python train.py --n_layer=8 --rope_base=10000.0 --rope_fraction=1.0 --attn_scale=0.177 --bias="none" --init_std_o=0.0119 --init_std_up=0.0475 --init_std_down=0.0084 --lr=0.00485 --beta1=0.95 --schedule="wsd" --seq_len=1024 --doc_mask=true
Each number is 500 + 40 x the weight over its row's rms, rounded and kept within 0 to 999. Layers, rows and columns count from 0. Numbers have three digits each. The size before them is the row's rms in percent of the matrix's.

# layer 4 MLP gate, 128x64, rms 0.155, rows 67-127, columns 0-63
095:504582469487573426521595437493462498477487486480515508476534468520437445541521484523532477548450510494520576524489520533533515493530576468517472489485513532490479474495588594523482523538419520
090:460470532507557499522508532501480544564503439561514559546456464479516531459525480546539520512459492386526472567500503507441476498501534513445499445502518561467434463414493479457545452516435530
059:456446474470520447492514472505507494491613508512519483523491493534521504437512427481526479488485578546520523546608551527493484548472501453494510444534502562479561554565484555515519552540432491
103:561482534446481571497530473496466530462427469537546534502462460550500520467469528518513548439504475534473479455509529465529439448557474419515543487448477543484428531464437466543517571533555533
098:533390548471506485512501568511547497519481507505522527472537497535508470475517467518475519506498433480587558484463471490475489534456476452430439535605505420511464542478481505538513418494561522
074:488456575565516563451468582480506410473531565458503500553556529519501449494499515529495574469491545504458473507519550488464548574507462458503541492430477504441541559492512518454530514448492518
090:543483549453470441538551420480567430539427428492469530502469500475461495500491550468517574515472516449489454516408511479527495473505530494434539504485473451524494492436507520496459571488434467
127:507425525515556447469525499472522515483497462462472493431539486497502492495507428466503498427543477513406519478488466407511539480508555558490491606484552532570491464453444482522495488538566493
119:491439477512509546547503483500506562487476470590482448514539486585480540479494434492561493475491433544502521588429572525562533492541518508505530578529454529487505477472533488570472505496441534
115:470494501489459475438467487535463493544444468480504526474473470509536522526449437490596482493486427520582531496516572515515509397544436530563530486573474521480528505488487587476445509490510540
111:579530495427500542591546489503494476492429448531528516562541450544447519480496424515506485451485490530490555531483543496492476461597481485572504504446492481425498484533519446499542477478540546
067:436530482495539555458463534565532474550567516490503516512560516537535564539551518523469539483505433444500529498556493515471496523501574444474526498541466538491474503442569545591443512529450450
120:517528534443542492488458493481423464536470461602543509516506459423511463514440528486496442403482443485476527508463484496534459490514523496516560473546513507427578541525485549525537503450549545
106:490489499524428555484454467460453562475461551594520488524466461446424410491496491463461523475524441529449531441498498524423439442541479482509509517453532421469494487496481477473473523465483484
074:507427493490513511481606553505480428558478498439474459513523460526463496495517414564508488492449459472479527566534518521494493476564525408437514494540501528566537555517520530463523434484507484
099:515565553529534515514484495524420498422496505501460496533520523542461494509460550522524490501537435515499589536472482506503502490554443443446515562507526429480457553506594502486543588492551456
076:512479447449466535451502464465473508474498486507520601523489571533431466538482538500434545510574509494477422466428526499532439531553511538443506522544519514450525565469544547513465498524564487
116:549578497534523485466471502450507422458480483618506431592464479482499504473541447442505480414524467451489505482469464477519531466515533521512547494485546538465546475461459466570521507539515482
072:513433525506468478523457507523527503546537495447504473498478535504575549528432507547552446581475547513536465506451514524574528577540434491441565503502476506464452515442496453476471541469568543
074:482487501476507506497441473475466487450583552557480548533503464514512443520474441536439539430539479463530467522456583404513541541582493490522542493471454463520467514515451535486568521446500477
087:517563469505453454510535452499465465398491522503509482453430503469571454547493523539441434450466505514499606515508482522584510535470434496535525511538516466529533511501473456481533510484533576
093:454493456467503423479436513495492500491488477434491472489458547508572439529448510538567426531477495470426497507516486443529498477530480503560520441559508454526570518468499615492481489470513554
114:545490519524428499499494562427535499499427533546527549491499459520566564502537479455520453482467485487568496457540494529512535430456551443509452490443542402487529481497516552463449528451530523
111:502559571406471499490519466498483482433465473554515516486509505481535467551457403475518546482450494553457510427520460487486447471507494527500479481586559479457553519467519536560544544540539544
102:558516489518459529538489520454482550478454473545526550485512531562528560486578460473502489478549502554496415491560580564536541498538512467493563470492564551547453471409468464506476498507506467
094:480505585390446498494530518460500517502452524514464522474548456451507417553531473478507528483482483492533572501496525455497428490501548504417468591508512432521520435559512514528509509529534532
075:472462467454469486471501524522549518407576515500512475538536514472513574536501481579508436531543504457474537446547390548536490486554429424506514515524516552519520483456539481465509453513489495
111:533505528485543502530474529489520533564493441523477494600535558538477439520483494575466516505514535556509527535484576439448504455452527509574444509499586465497543482435470501461484573463484495
105:529404527530547529449497430459450467431497561486452488513472481496452498495485482535441543430506483482505473495426482553548452502525498515483436465541511585554574526482469489441545527516502471
110:516472486537442488555548462535492487520468540458518420452459551452418458554522533541504494457552516578511522557483518418508431416462488459533473516508549538524515510481461459467528536528474520
076:493449416489541498505485492582486543536523488488480488517515471513540526539577449558465590573436484534471492495570478475530539523484517429528538545510426507516513561537522526509583491466507461
115:537485500508406536594501529514540527512548479493500424503499464447504500510461508550490409446438470500513529527450476472430444439455508592530506459515510495455540541498515505529511507443543552
077:475549497526532426497502471552530576434532562531488562518508496577509573513493506469522561476489501564477517516505415571467459414503503505527446557511526507535517524472553464480492494435551487
124:480456550505531526544541434460461496554525529500421569500559536465467501426563473532464488496436508512556516447536476459492509470538500506505402508474569518468520406463485463512465521542478509
112:512488495407599512558540503578507436482497420508528490446520474546509486535497503456459450457484481532474497516454478450548536474513428547542538541479571489483545540448507500557484494530547543
100:473504574544549520527437531545484425430504531507559565515493485499504437520515441478538470426493508542562509521558489449470529493550610537465452565482503522494479446518475498458544494503521504
098:558479550492552447523561456483435496498468547433391403499503487500501484474510465530443555485504543455509531532414529489477479477528469494506442505572450524480468540493524472507460519491480431
099:483484513434514491497480502496458469532564464564463522536575408535431525466514499386475545491549545556507507533484479435498462478510479509436504465459518561462513445485441450465457470486496493
069:484537492441553517484492425551592510445466500505483463493488412585562506574500502546403485476525499490506508534532486489530547485553445492557485518484469591481458532510508501488460479543526485
087:543504489481548427492556500483449438451541496494493495470527428460500448486512480547452534494545507463525512539460417542533487460462610517569447545523484464443492582459498488538497474450513498
117:534533542480466408504484461482495470469441458506498520536501420593450471501531562530556536483520468515512512471514526437519469444436502590451452512582517534469522528497503506520466510555554459
114:477517574576461492530548525551557497485485565565460502533490523549467510544506496497508498530557496548525547494456483460548567512450542487492395489510495516526491457483470512593508557496533411
125:516526469448498510532458504509473515467476474550492526480464519569462465498469447497528532459509516556484523602516504487439468505496589460591505511472517532554580477424553459501448444459458546
098:526438539449531458514538458452538548496473482538472501460540485553530542560572426494495588515496460508471498492502523546466484471545426492431486462498518472557541427436518461561458490535541490
109:513487503541446540494479444451523452541508525564557452481530455515511464480541532486490439417524488589533482470486489477518478457468474490523513480507497448405499519643478533541491530490518470
139:507508511531533469526451506536483463518505474538462458555526504494491499438467516525496506457554451563486558529418439549494536470554467516495471660499482548518534520471519469555513537559534509
098:417534507500465513487505533443467480487548483566546480463526542490483466518525488461486452564465507446501455512448423430531534463496503576510445468533470514474513465459581537414507460538489569
092:474439486497495492570495496492409540477516543523470525440472492515506475553547504489514503519508428519479514564455530441556531394502469460443517520495523542461485495527538390525424484469531461
121:524515561528506513461504474501436506510443483516522497544503523467438526460512371468494527457452532471583508525505511487475481518587441458530497432490541450423470461551477540501469450500549531
092:533531447486512524557557508451536516556478530440512491517471560468486497509513422538459534528484432472566527529516517468443520492546542519473412545497475493484514446526416502472402492468507426
106:545505492519494472511491422546503443476457478541522508603467480501495534520404477457522435473448465422456540498461543517415489543513506501425475528542509505423488476422473479469528516484508493
102:601496487529515469457496503454468509539508471432446518504498509498497450542568491480508514423492498494458576607519417478470438435507452587488512510495518485471488512524477458556550508462520473
069:451519519466567471462504505506551512455552490480503461479465553506547567543472534599451503513466492518455565515429526500500501543396475472559544516446478551530447500487491444475453532438508519
067:477481490484500510469507418533488503499447507527493474470505367481527484548497543464536464461437495445529440438517479513544549523443502484500514567526491500427470565455486547522488507462519395
113:582494545520520458408512486540453487508511516461428521544519483472406531499569425474417487478512483576529529494486528455467450530565541519512443451475525544522521485543478505506444460492492496
103:529468536441520505491575490498471429482498482552527413484534546485486517547488515561456578537509455496520450455461482466496453538481509557531475552519515405528489492478548509458548576546494571
068:480578544456512493515454560459499529506523434441517470509563460504481467443516482510562557493550509469499561545483582424568554499496504472474539501476464486457533515535510469459555432454473556
100:502485556457467537541547515538490496509559488451511490558519556524543414497469524554456440504480481483418458561514514416410424499525487513597485486473512542458484485494512517477494509556541497
089:507409498447507412500488464494494454445537566532475557540530501495498475513443488432515420471541479513458534503497521483445479506471507509466449447439504524522441512569523531463408556482544490
103:445445471640431505555458516456461430464550508503511468571513494492503475482521542503488485440543502482525495524497452474572532475494533489515423522532470442489522514525539529483455489516514415
119:602540495476521488530500537510492473498475468496549510547572463442478535527543492499441458420441489508459509532417502479491440521535483557536469443473548506477510545519476472501444583465513581
# layer 4 MLP up, 128x64, rms 0.166, rows 67-127, columns 0-63
094:463539458560448520482537529548494526416502514462553510462557554454470543511470549535541521543486489454518555515495525482514503431417525514553471514457507499507482498546594582439526544519446504
094:479465514505468467547471550445519445483492506443533430494602418534470458523462477457448512482537479491499547498484564445556454498516511511495475547553564468553533548523533470477515588478542470
075:503452550481513488463491512519553503461487558526513604549524498482488428457501479528445551391496454487486466481468563465507457515542518536444501552515555499554468499496601447531541526488504472
097:441473538450491525492475487508602488486513471476544520504469530511547457451496578506519518520531532511442489433470546550512517548512504556435567417551436533525482495497393507522548512489539516
097:489397485501488473528468543489546499548442520503439515491523526517527503579470532484446508589493386539592465521506516550529521518490473472458510551532488460523509489504492521561525427543528460
081:511503584481458463539479503521477450567577472469557497489440579467440544565463494453487513426537506525501416495454498493517497502565507455515485499443537489483495541574491508517574554472485493
107:494479455464568494521453507497412452544480510513515414526486518526486510466529462477454553455514510486530419567566494487456506504541462451461420470485495540532487399508493507509546473506591493
121:511498503496448539539517455567494485541569426539598519607507500506552501488509430543488498502496527554476465486505466500469560481521463473523470524450437537443491437520425494445454516475528488
114:477476477565497535460551562587531511524519562417496525504541519417447453478520485472456548509485601448482456506445509518486500487515445525547505497571501497549456492458478501505512447427482485
100:511486511489471457428465525479490400474527554460542476489446470457568510492456480428533500491495432557565466434505511507488494494492542472485536515587472513551580533492562502466543523436516534
124:456512514570521546534478425535522509508612500506470463414446566556513444552521512568459464500516468514487515525490522537448502466462493530474427509548439521534480474529473479425483502460459493
080:581493500510585557468507520487564476490526530536468468472446490511479449525539478525505535532447412541489447530529535500509526505521540519522445553528503526531426499513523487529443507604434425
130:520446429479490523465534495483487509480588498448484531447479414606508539516480490529473532470556462502469475470446501408507559484522441528588496563423492487546524489533496508497474484515485486
102:496521496459474513535552461521501543467488478541479417544440548503545466557529465507450467495542442477425488452580464463438431462510514506510439509460557495457494501550520485482520555507591455
067:519503561477527545541475483507532505487504509453479452482524521467538550462436550431431525459439461488468543489551454545480478447470410488544441564506462478438522520457471499505451458554424505
091:467486598520504486550557445535489532572454457500442556620530520475511545527518448499557484497491476509486519483568456512427521476521533506528493492475539595466523505519470483512465504532455446
085:560529487485467500506483525475518514515470468531488511546507512493450419536492575483490568472472543475537481439447499470572438430488503490539497538491535443412487558463579502444528511554580523
134:492444546531480506480516530475431469473517441557423445495511519516517582467531463519477545450442514536581484425549516490540489520481398487558510441476487470470524506474452495449542462543501480
074:549499561483461440536519475424411465503464479473474403400477533480472457442555455499458551470507457538496563521463508472523437519526551500516490463449508517506492473492497460464448496531514548
095:535569522530410482471533489529544470540422447470496460433480504511477565523453515519545497518439530525487455541560472627474507517453508493503498476505557496506531496469470499445453540539564494
092:519448514535473555521410525513494498504512507470535524526560507522457556491439459502556504505509482549496398452473526490435539489520517447495452487435510530510427502554575543446445489583491520
078:525519518534501644512492502524416533508533449525506533537548479467372448488498484486529471475540529512493484513494582498506556488535494506445529487433524520440538436545505497514517469506520526
096:463551509470491534528549492550556472555550493511424520511561452497519511462547492548473556437552528420513566531480497439514502475451486577515501458452465485483497457480509492536490495622518489
107:476481539531508498471545482474519525531457543440493554484471474528489517449591491559556475492435464497606497487524532511500561556490431519462535448523441496467470495522395492565535497489532538
090:489489515461503427539528466523595486447484485522434510514491527449460474578488553546520498506559442439475525599462489471469447468468408546472494531511475527523558478486429504529517484473476519
098:534507547450495567538495415507475438505413539512518513469554449501492479493483451534507514499499487491433538496484460443443448471403524545485560552560530465537476503525480451461533538445496553
078:504496570558529492596465511539523488508454544495529546513475465488428545516501544478450457448493500544494511517455559391466505569507517513476570461501500548465516440544576506501508522503482569
124:422554487490479462456450568511470551528500539555425525595413511545510531493450473489501494572547484495527533522507506489557492511515517534495480513492468506479503407494524555561525498587457488
105:461581590527515487465506490545559485479523421516489522473446525464538517510525519419546525517497530511457466505542535520465508513484524446461530627496526432529498451451507547485448561496481525
114:475467481484454483582490547542499505507491524499463415510520534480478459536535441515489456420473503524469523530516442466463467529468429570555423511482575538515552555437475520497473486480452428
083:522496570453463459491542555573526424498559550481490495547549526505461514497416548516562495502562523494539472494550541434540442455481523568471561475467498469537471488498488442460539553485496464
112:511442523468457564594530598542541497507509562458478477447482500448479509478458453573516452546432530535526469543470447484476448483476538567544515455526543503482482528505468550561503511468487515
083:481492503460521517377527528557529524433501435549499556451536437498504469512491455446526495531456528553466498462500475479497520414551460495528493516541540492446458506467547509582545526462560529
136:554525452541464449408555475492515530497527528507476518479505432489480400515532502471532594530517547473475457451490548446478496484521498418491462497503535570488517470503517383497507506458486504
114:483498518500526405519426526468511473481497420487440416481587473551548528533500541457438460490408510551531441508477495520511511535449498537549477518501521540429509525438526493519511535470526478
100:503450524471611516576542459505524502580484508528477517565472454453496492468488518495444557479524481511431543549518488509494498559462417527517481479488436538558539527488499485580522457435469493
090:470480420511484530466471520494509511447458430522523522521463528503478515517492481457559448545525443563428523462565510554499420516449495515494615547481515449501542463513551479505588507514473511
105:467515507495491513476465498461402471425580513501440490575418484479521506408481473501517510501468453492525492450481506428504506502553421445504497549544496560472466525470545466463481542561515539
069:476452483504523501480568436564556470516481462491441533506459446562536482446527518571454461518541535478546485461551497506474480439488516526496472501437507580477482546489453530566423508452549443
094:480570487434544577550473547499504515488459496503539480568506531577464502564495526447530565503485565495510485506499561458506461546542512478465531471474439561457496509499402498520546518513574544
116:448541495498416414508558554474524530480475493511509500429545472446444475537489515482520469484560499485536489466518424496415490463491543479438498582537459523467496496530528541455466476566444452
104:508406537422485464499517452471494467548451511528532504513487531490484528519425444500487534558498448546404503502518543499475484499521462459509564561495594512511543496537498517501422537548424481
105:486524548546494552489462506508583613515549511499528562526513524511497477507559407454454489510489435476452445542482456465491493529515478491475510492417513485498470410490482423517515539449542506
103:457507471533480581501510429443525464491462472525416472517557485477502491480549576549391584461517463532446524495508503520541418491523524537467491498512528500567507466495489504503527443541443504
091:493500594553573501512465479490503523501511491501511502486425483571515469525524559504530560444590543473545501479570505534459512522471530465444500537497497463476487444536426540607475538541508495
126:436479467435544545492528458465496492454488569508432510549553494508499550454487508518529517558492486457437461501432509419467488478532515550475512636562475530532503452471510507508514508520450463
095:504484470458480505486525552515500552491499542565480447449488538542518474589486515537626541501516520473490510531496467512503461481455511490463501480488402477535541505466585554550491454584451469
093:489484457479482562500577530460497518449531524428526478548516478489471512477494468617490500582506429482475534489527484520508504536532574506511468523480566401592553455530460494525513513496484488
110:408548488484499494478528457444481400545527568509483494536458570533505434524529535503444494467446536510487445456507423522472492513469510484545487468419563477517555461542538520460523547514476473
100:499450543534549538570435487549453489519490503484510462529496579470541514529523536471498484533474541460523490474506541519492482569444480586495476527533570554540534520540459530512537434457579417
091:497527458510517517471499465582475502510430515484498491582488489482497517540582469465522530484448537502463448472506524526444516449606539515573545520538504528500480544485457509574422439543445522
105:528462504594494465467568515495526475454467516456520475445468590469501549486499449530479489449536478543405535456501486521510497513531427600505540496514530420471469533533504499510508531505515421
082:482520502476494466487516471552535503559551455475437483460493539506570372469483510513430474536453477549437527553483554494466529493457474475517483467454515524582488491492493424464472550461462552
082:493544514503570546518507548466493535568500446504508521468549514484427512520509453545521587580570478528477534503525493477462437460591567518519423524480466469504536467502535492493579480464528523
099:449419456537535505523502451537501486442492535535522448528537548465529472523485472484458524515523487503501566550530450490495509431510467521536390476478498410520517494490535503514460509389541574
104:482453560472581520510547471424474414453479468517486475446575488531448496465482571555502518454568472479481482485510464492590493559480462504508421558464523444474487454459510510528516507508516503
084:418510450533561533512542536529498561571487588465432504507458494523543491505488563500517439488486514477518453442500467493506507485498550530523488535467497420403470548548546454545511469494509432
086:482522571469528468471539466579491552483485549454535538474459578504499464499452491512463502513533570546431462546430507550423486452556454446567570482501467454506468514519483506524531490534480464
082:480479485500455563514515485531561526558422533545559502487490476596520534526596542530462502524495452523517446481535479539552409563521499485513493520561478515488517479488414562523512477496458543
093:558443484541453496499447538440455530488564494559460417511501551538494462544470538498559454438533530475547507457496468439510547487478533492484482500516477456420490602493465557541522512508550508
140:473556450512515467563540504537540506584469498473556430507502521532412455421487469510474565475499469487494516491533532482498559488513483548525538516581509527451462446439449497470455554539449544
# layer 4 MLP down (transposed), 128x64, rms 0.13, rows 67-127, columns 0-63
089:498563458495492482506463512496463547494496564503540499498588535553403533483519500587481552556467539464483547490487507564487460495521537487562416484459497481492571502531536529453434480508545563
095:514542500482514499398541494434483455453465386577482526428452541469523534492439489518477532513524464510487506468531475512499478427535530479543551558488467485521469516483457526536478497454406501
075:549553511490468544531469456406478482517458483460499500476503524497472443511524521479494466511453424539486514506483505524494508455492517466542490492463469526498508360434438533495388455525570492
088:584531461544540460532505544502503469554557565531438437518560495446507482515535503478563495489493558503559516490446475488530555435472535506530450491511557479520601465523542454540454472519474532
096:403440496467468537544522515512509537520500553471543551524505528489447495598459487469488464549469497534544482496603509498478574528479496474443539553514534462452531453477524461470482434495562461
070:448536541496462545498468550449471548489514578430520541557547485506404514480506474560528526533500559506499524545537512489521534535491472531439549492454453484495496570479564480443537427486479566
096:505470520400504580542547483453586446516529547527401435517469442533542460527502534426439517455460483480491473454444471513484526491450461535504535478490562451486516502480527482492503471526487496
125:495530484528513528457476449544511554467512425440480527524431539454522474516551525544514448504510523524545483410486515579513493481465484464453564473533540467538441480541453484437569535552473437
116:511502479538524541521455496600527544508542478593473468552540484556430506431466465537540460507501482525451583552416530529519494496480505519519451551558483507487534532483539428555498484503512465
086:569552450515522529499532557489463522558530512517463502500437548497502509476552504538583558485567529498588564544510441486522511511502520460519476496459469485520517525547577476494443412444535549
099:525518448495527481465562506569482453462550470573451508448474452525501398472548525488464464504503496518489455517434434511491458470441515578558448505461480542554501507455546458513476453534489451
072:446513553502500503487432544503496548524574533432544561559538460490434535550495489589549544489519584470527513523515499496493558544492476503417552481466447489468487548480537459469527498447486535
124:549560473515500482541462538506438474487483446627490413538524498423543480511461537469504522495477541523516457561434456518488508461512534496516542444571486472464509551547531505481446480461511548
096:514458550483457556536482522432519485526475512442533491559504517497532500548487485439539499448516501492482473458481503535511552528476609545423626499551532542528424486476447465476521523489495470
071:434542462549473505502521545526470572462540545453518550517528504507387539525506473531562561523479534494537519545530511496479521510535483450449583448486512445475513521536550443450558458502445522
101:533446509471457468511531490499527416509446491493599476530521463470520469503466463510487486470496556561477402507547550428490448466498480498574510438454506577464451497499498474531512433511460551
087:502520471538507478506506488522555569535563527452517563546524495511441527534534491503496497597517543487449491458576492554505521508564419494467496441446473503552468504414485548445448512528551539
135:460450497439466604510448502494466462474533467537437391478480491468515459499509525553504538417482477509557472471473512460496449479452434546526495476491514478483552538478569521521495454510517578
086:452489522522496525463510452517515479509526471430515525508492471496527523510401480538430466535431509463547420480497549508523564517446426497460510491506463612513446577431504510521527502519554493
080:554481451517545509471530487524542486493492433511492456493459485465501500490540581373510475524497476543482540448463503495476419467447521520542446568519526487534586462514472490523465509596531512
076:509478441560496534517452520510552416527480490498454497474553556465515534457461461439508499461483453538509486499450539513475464430509542519566423483461433511524529380520488475544495538543518467
086:505470527405490575546493475441520491461520541434508490459445551568552477516469454463471460475517433561540493474521484529541487531444487526516463589487546527550520497532506521525505448472561437
113:473472554573504480424494445509461486531527516457454490473472520475529517462520502423546451459433527558488426478431501500456497539407491519452518538530514545472539545503494512525495434507488404
105:482511515479503461521506474517600525527456503374515519501534504511483463459523499496453503490568479542494513532568509495455475585526519457514511615435522526525588517480500481463444502489528457
094:495474477514515498490552500492467472506461602516518551502518495533531495462508386326443461443493505531495456463530499445512557489546474468495538492481500474492481507462468546539488490480508491
103:528490537495527532503515432536435481450484504500515499475532459490524567526418495572516503570541512464549494466473538485541508535503416491459537513541553530500511555501469405545578469414477485
074:517473473491480518450539455476510453543463456567454508434487502488620412468463473488404523478493460507500517502469471489490468496452543550556443522519529454517453524500450561569469512488503457
118:515481459533532523444456499555448560481488433525454502497551540498434499535499533526524536498448570503514551458500462460520475422508494460517467478505532497490394521461479532461521586556462578
110:528561550511444483456564498528516528501471514544515538460488497494489535518545488363492457491556507544475499508514562464422483511480497484508475490467455379480536515496532544503460470421477456
118:517455445550510479546468466545497481518512433505513460457465516549464508509526489595515536447562450569548594544527499537532493506543413484512454573451507474495497484519550559447486493476481532
074:582464470512482500504533435538525453491490440559440487452524531502584436470491522421455495449536454547474463447468490510492459485462487492558449508516526490535503419480434518552437539530499475
114:522522577443475549498480476448520485576467527508520509563506540503475508476491500598485425515481460459480531510480469441502561507457565550525502517540527606558433476517488469565503496455524471
093:450487501426474457540483436479508497524501568381535471574541517481498478480432490451495471499483496467480434542606494489522528560451512490498560549503540504538515542537511502462529507564524469
122:475465509472493537517509433489553507542432515423547478556516507577445483417454474482451416454545487509488456476573510478508447536566499489473563492476482568505485472499483492451506506522547433
109:442470567491514414440422468444486516487537433443532524480511521500439479501500503447477459570423471436468447440559470500497488525503522519481551508524452555493435515539482529441525487527496521
087:460475523496452443467523407481524498525407506420531512493568560537510546447477532483537465505476476514478471477473540421534510489579496485482547463456507527473459478498484561451547490569451457
100:389528486482486489544478545510528510470440489529468497514478523575473461475431478457523465556570426520438525504501462503547480502536493509517535577510500553514583465505524468448490435535459440
106:532518545457507470563430487499534425549506503517571516529501489420499515411496520567494471499488510549482493543539491473439519525472475515452503493544479496440474468510488399481485459421531412
068:516511596557467494511424559440436520460504553423516543530500568483407504501521468507538536479482465507525515548408502452520511525487496521465538511521491460507502466535545517468573436524483533
091:496527439510536523544475550480507456529458467536454424514460542491560532472476537537487563477550497557566532510557486451503503545530528498514450515503562541517489413503446464549541463579506427
100:546513443509533540467493489506491461566558539534517458557523540444486495499474489537518537444508497484546509536493449512496521530474480488609494546528576500508519511513580361550477468469460514
106:526539504548510512545506553473412478514574611562498501505506467521570470459558526455504492452482505528551524525524474465517495512406484438490410527503483495516528504502601498533499492463522496
115:460467528529524522529538505449520502548547520447499412504497494490547465565520578510419532568531543459511490410558486567512480549552505489445453500535515452501514486533448500452508531564532465
102:569546420441476520446504495485509530517499538504435501505491576459554501484480510610530540481532536485535528483436482492573537534470547471530484500525466537511457536469568524575459489493533571
091:581500466553486529518525546439454509536578477553493445536540517482520513550516524544514548538509563496530572523561472581541453445539455465479459480511486474459503489439533492515476449437460548
135:467489532554507557529511475486485463517531551519504556530494489514496493507525455467444513562516532517458453501561569552368405503549483516483566509464427516464508490501432486440493483476512451
098:495514487495496509488484506480449453496594456513579557514455572492474465479516521550614453540525493493490445468532546496538467466444424495459471497432437564484501450462533501532544500515475536
091:496447491545560522424488485477509540488501476484550487415456607549492490478482449520489483507556449561473509461625518469503505513503507519542507452483477536510431469544485517537548492448446472
110:479480512423478445551512540545551535545458549559486503539500495516494497529546559422548488531465515506449430491456506558464497471472563493480473485535472559550527508459417497462429532580514489
096:492521525487481549535507506552473522458517498546474550556508471457523423538548506506423555474479495508576545542500550500524504498464459566517532483532578529432462541566537495584495458451571502
094:478504441464489569443460549505462473418601499513498551485426523473510455419509531487486530512541515522558459581525503495522432489493394479502477535479486460548500513540538476507533470481499473
114:513468542466514481450498416529435479522505427501485472448468549495545485542523501613526546535518546522457467524435502524475462545464490554506521529492544408471551530551514509508479462469425463
068:457476521430542479476458513494487535541503525420553487533499454522456527517484433544522534490490596489498515528554554489507531562536503463431589536453494449423512537515526477439510443454537493
082:511443486532527502434536422550485495533488545507486456435405488506584441528489564430472446520524514470519453405538550487519507541431489498518492489476515507492453472520471532502448459496467449
101:450515453515463517499453487468554508531468510524496558525482495472476508438475531444458449539453428521488446461520549501466461557531537453508548435470445577529459489400432494491471535550545514
103:458484448478551571515464489489526484448526477510517478525515534429478497453536585516521570566550553471558438461507490499600497497561446505511485534489475494445503500423468517451485522497461569
077:578505489527528471513510486466524529512421504512467449465457542516586497485513491534456519527490486528534499484456465534496523521517528543592446521514548443538500407513414504537387483530530468
096:602466481503530521531464490463498486541469471483536484481461470488484515510575554527527526515477486447544503500511524510439524521395519483444467503603521496535594500435463466437476544450537503
085:549475530468603551418496455523461470465492438426576520489463507485474455504531524466574479449519560498535501456473492463505515424438505500506517532500557521502539458508450542542509461537447523
091:442518551463433530479466507519462465530540531585454509552584482522510495555480475464530536496596555498460583574507469503487494478485478556551454518522487539458477522547529538561526504451503479
132:499538529570491440495483592508506544553551486572456522529510464475473567506516524487484550525413492519482516517443489564439535509525560551537440551470486528562556537505559457538496493497497546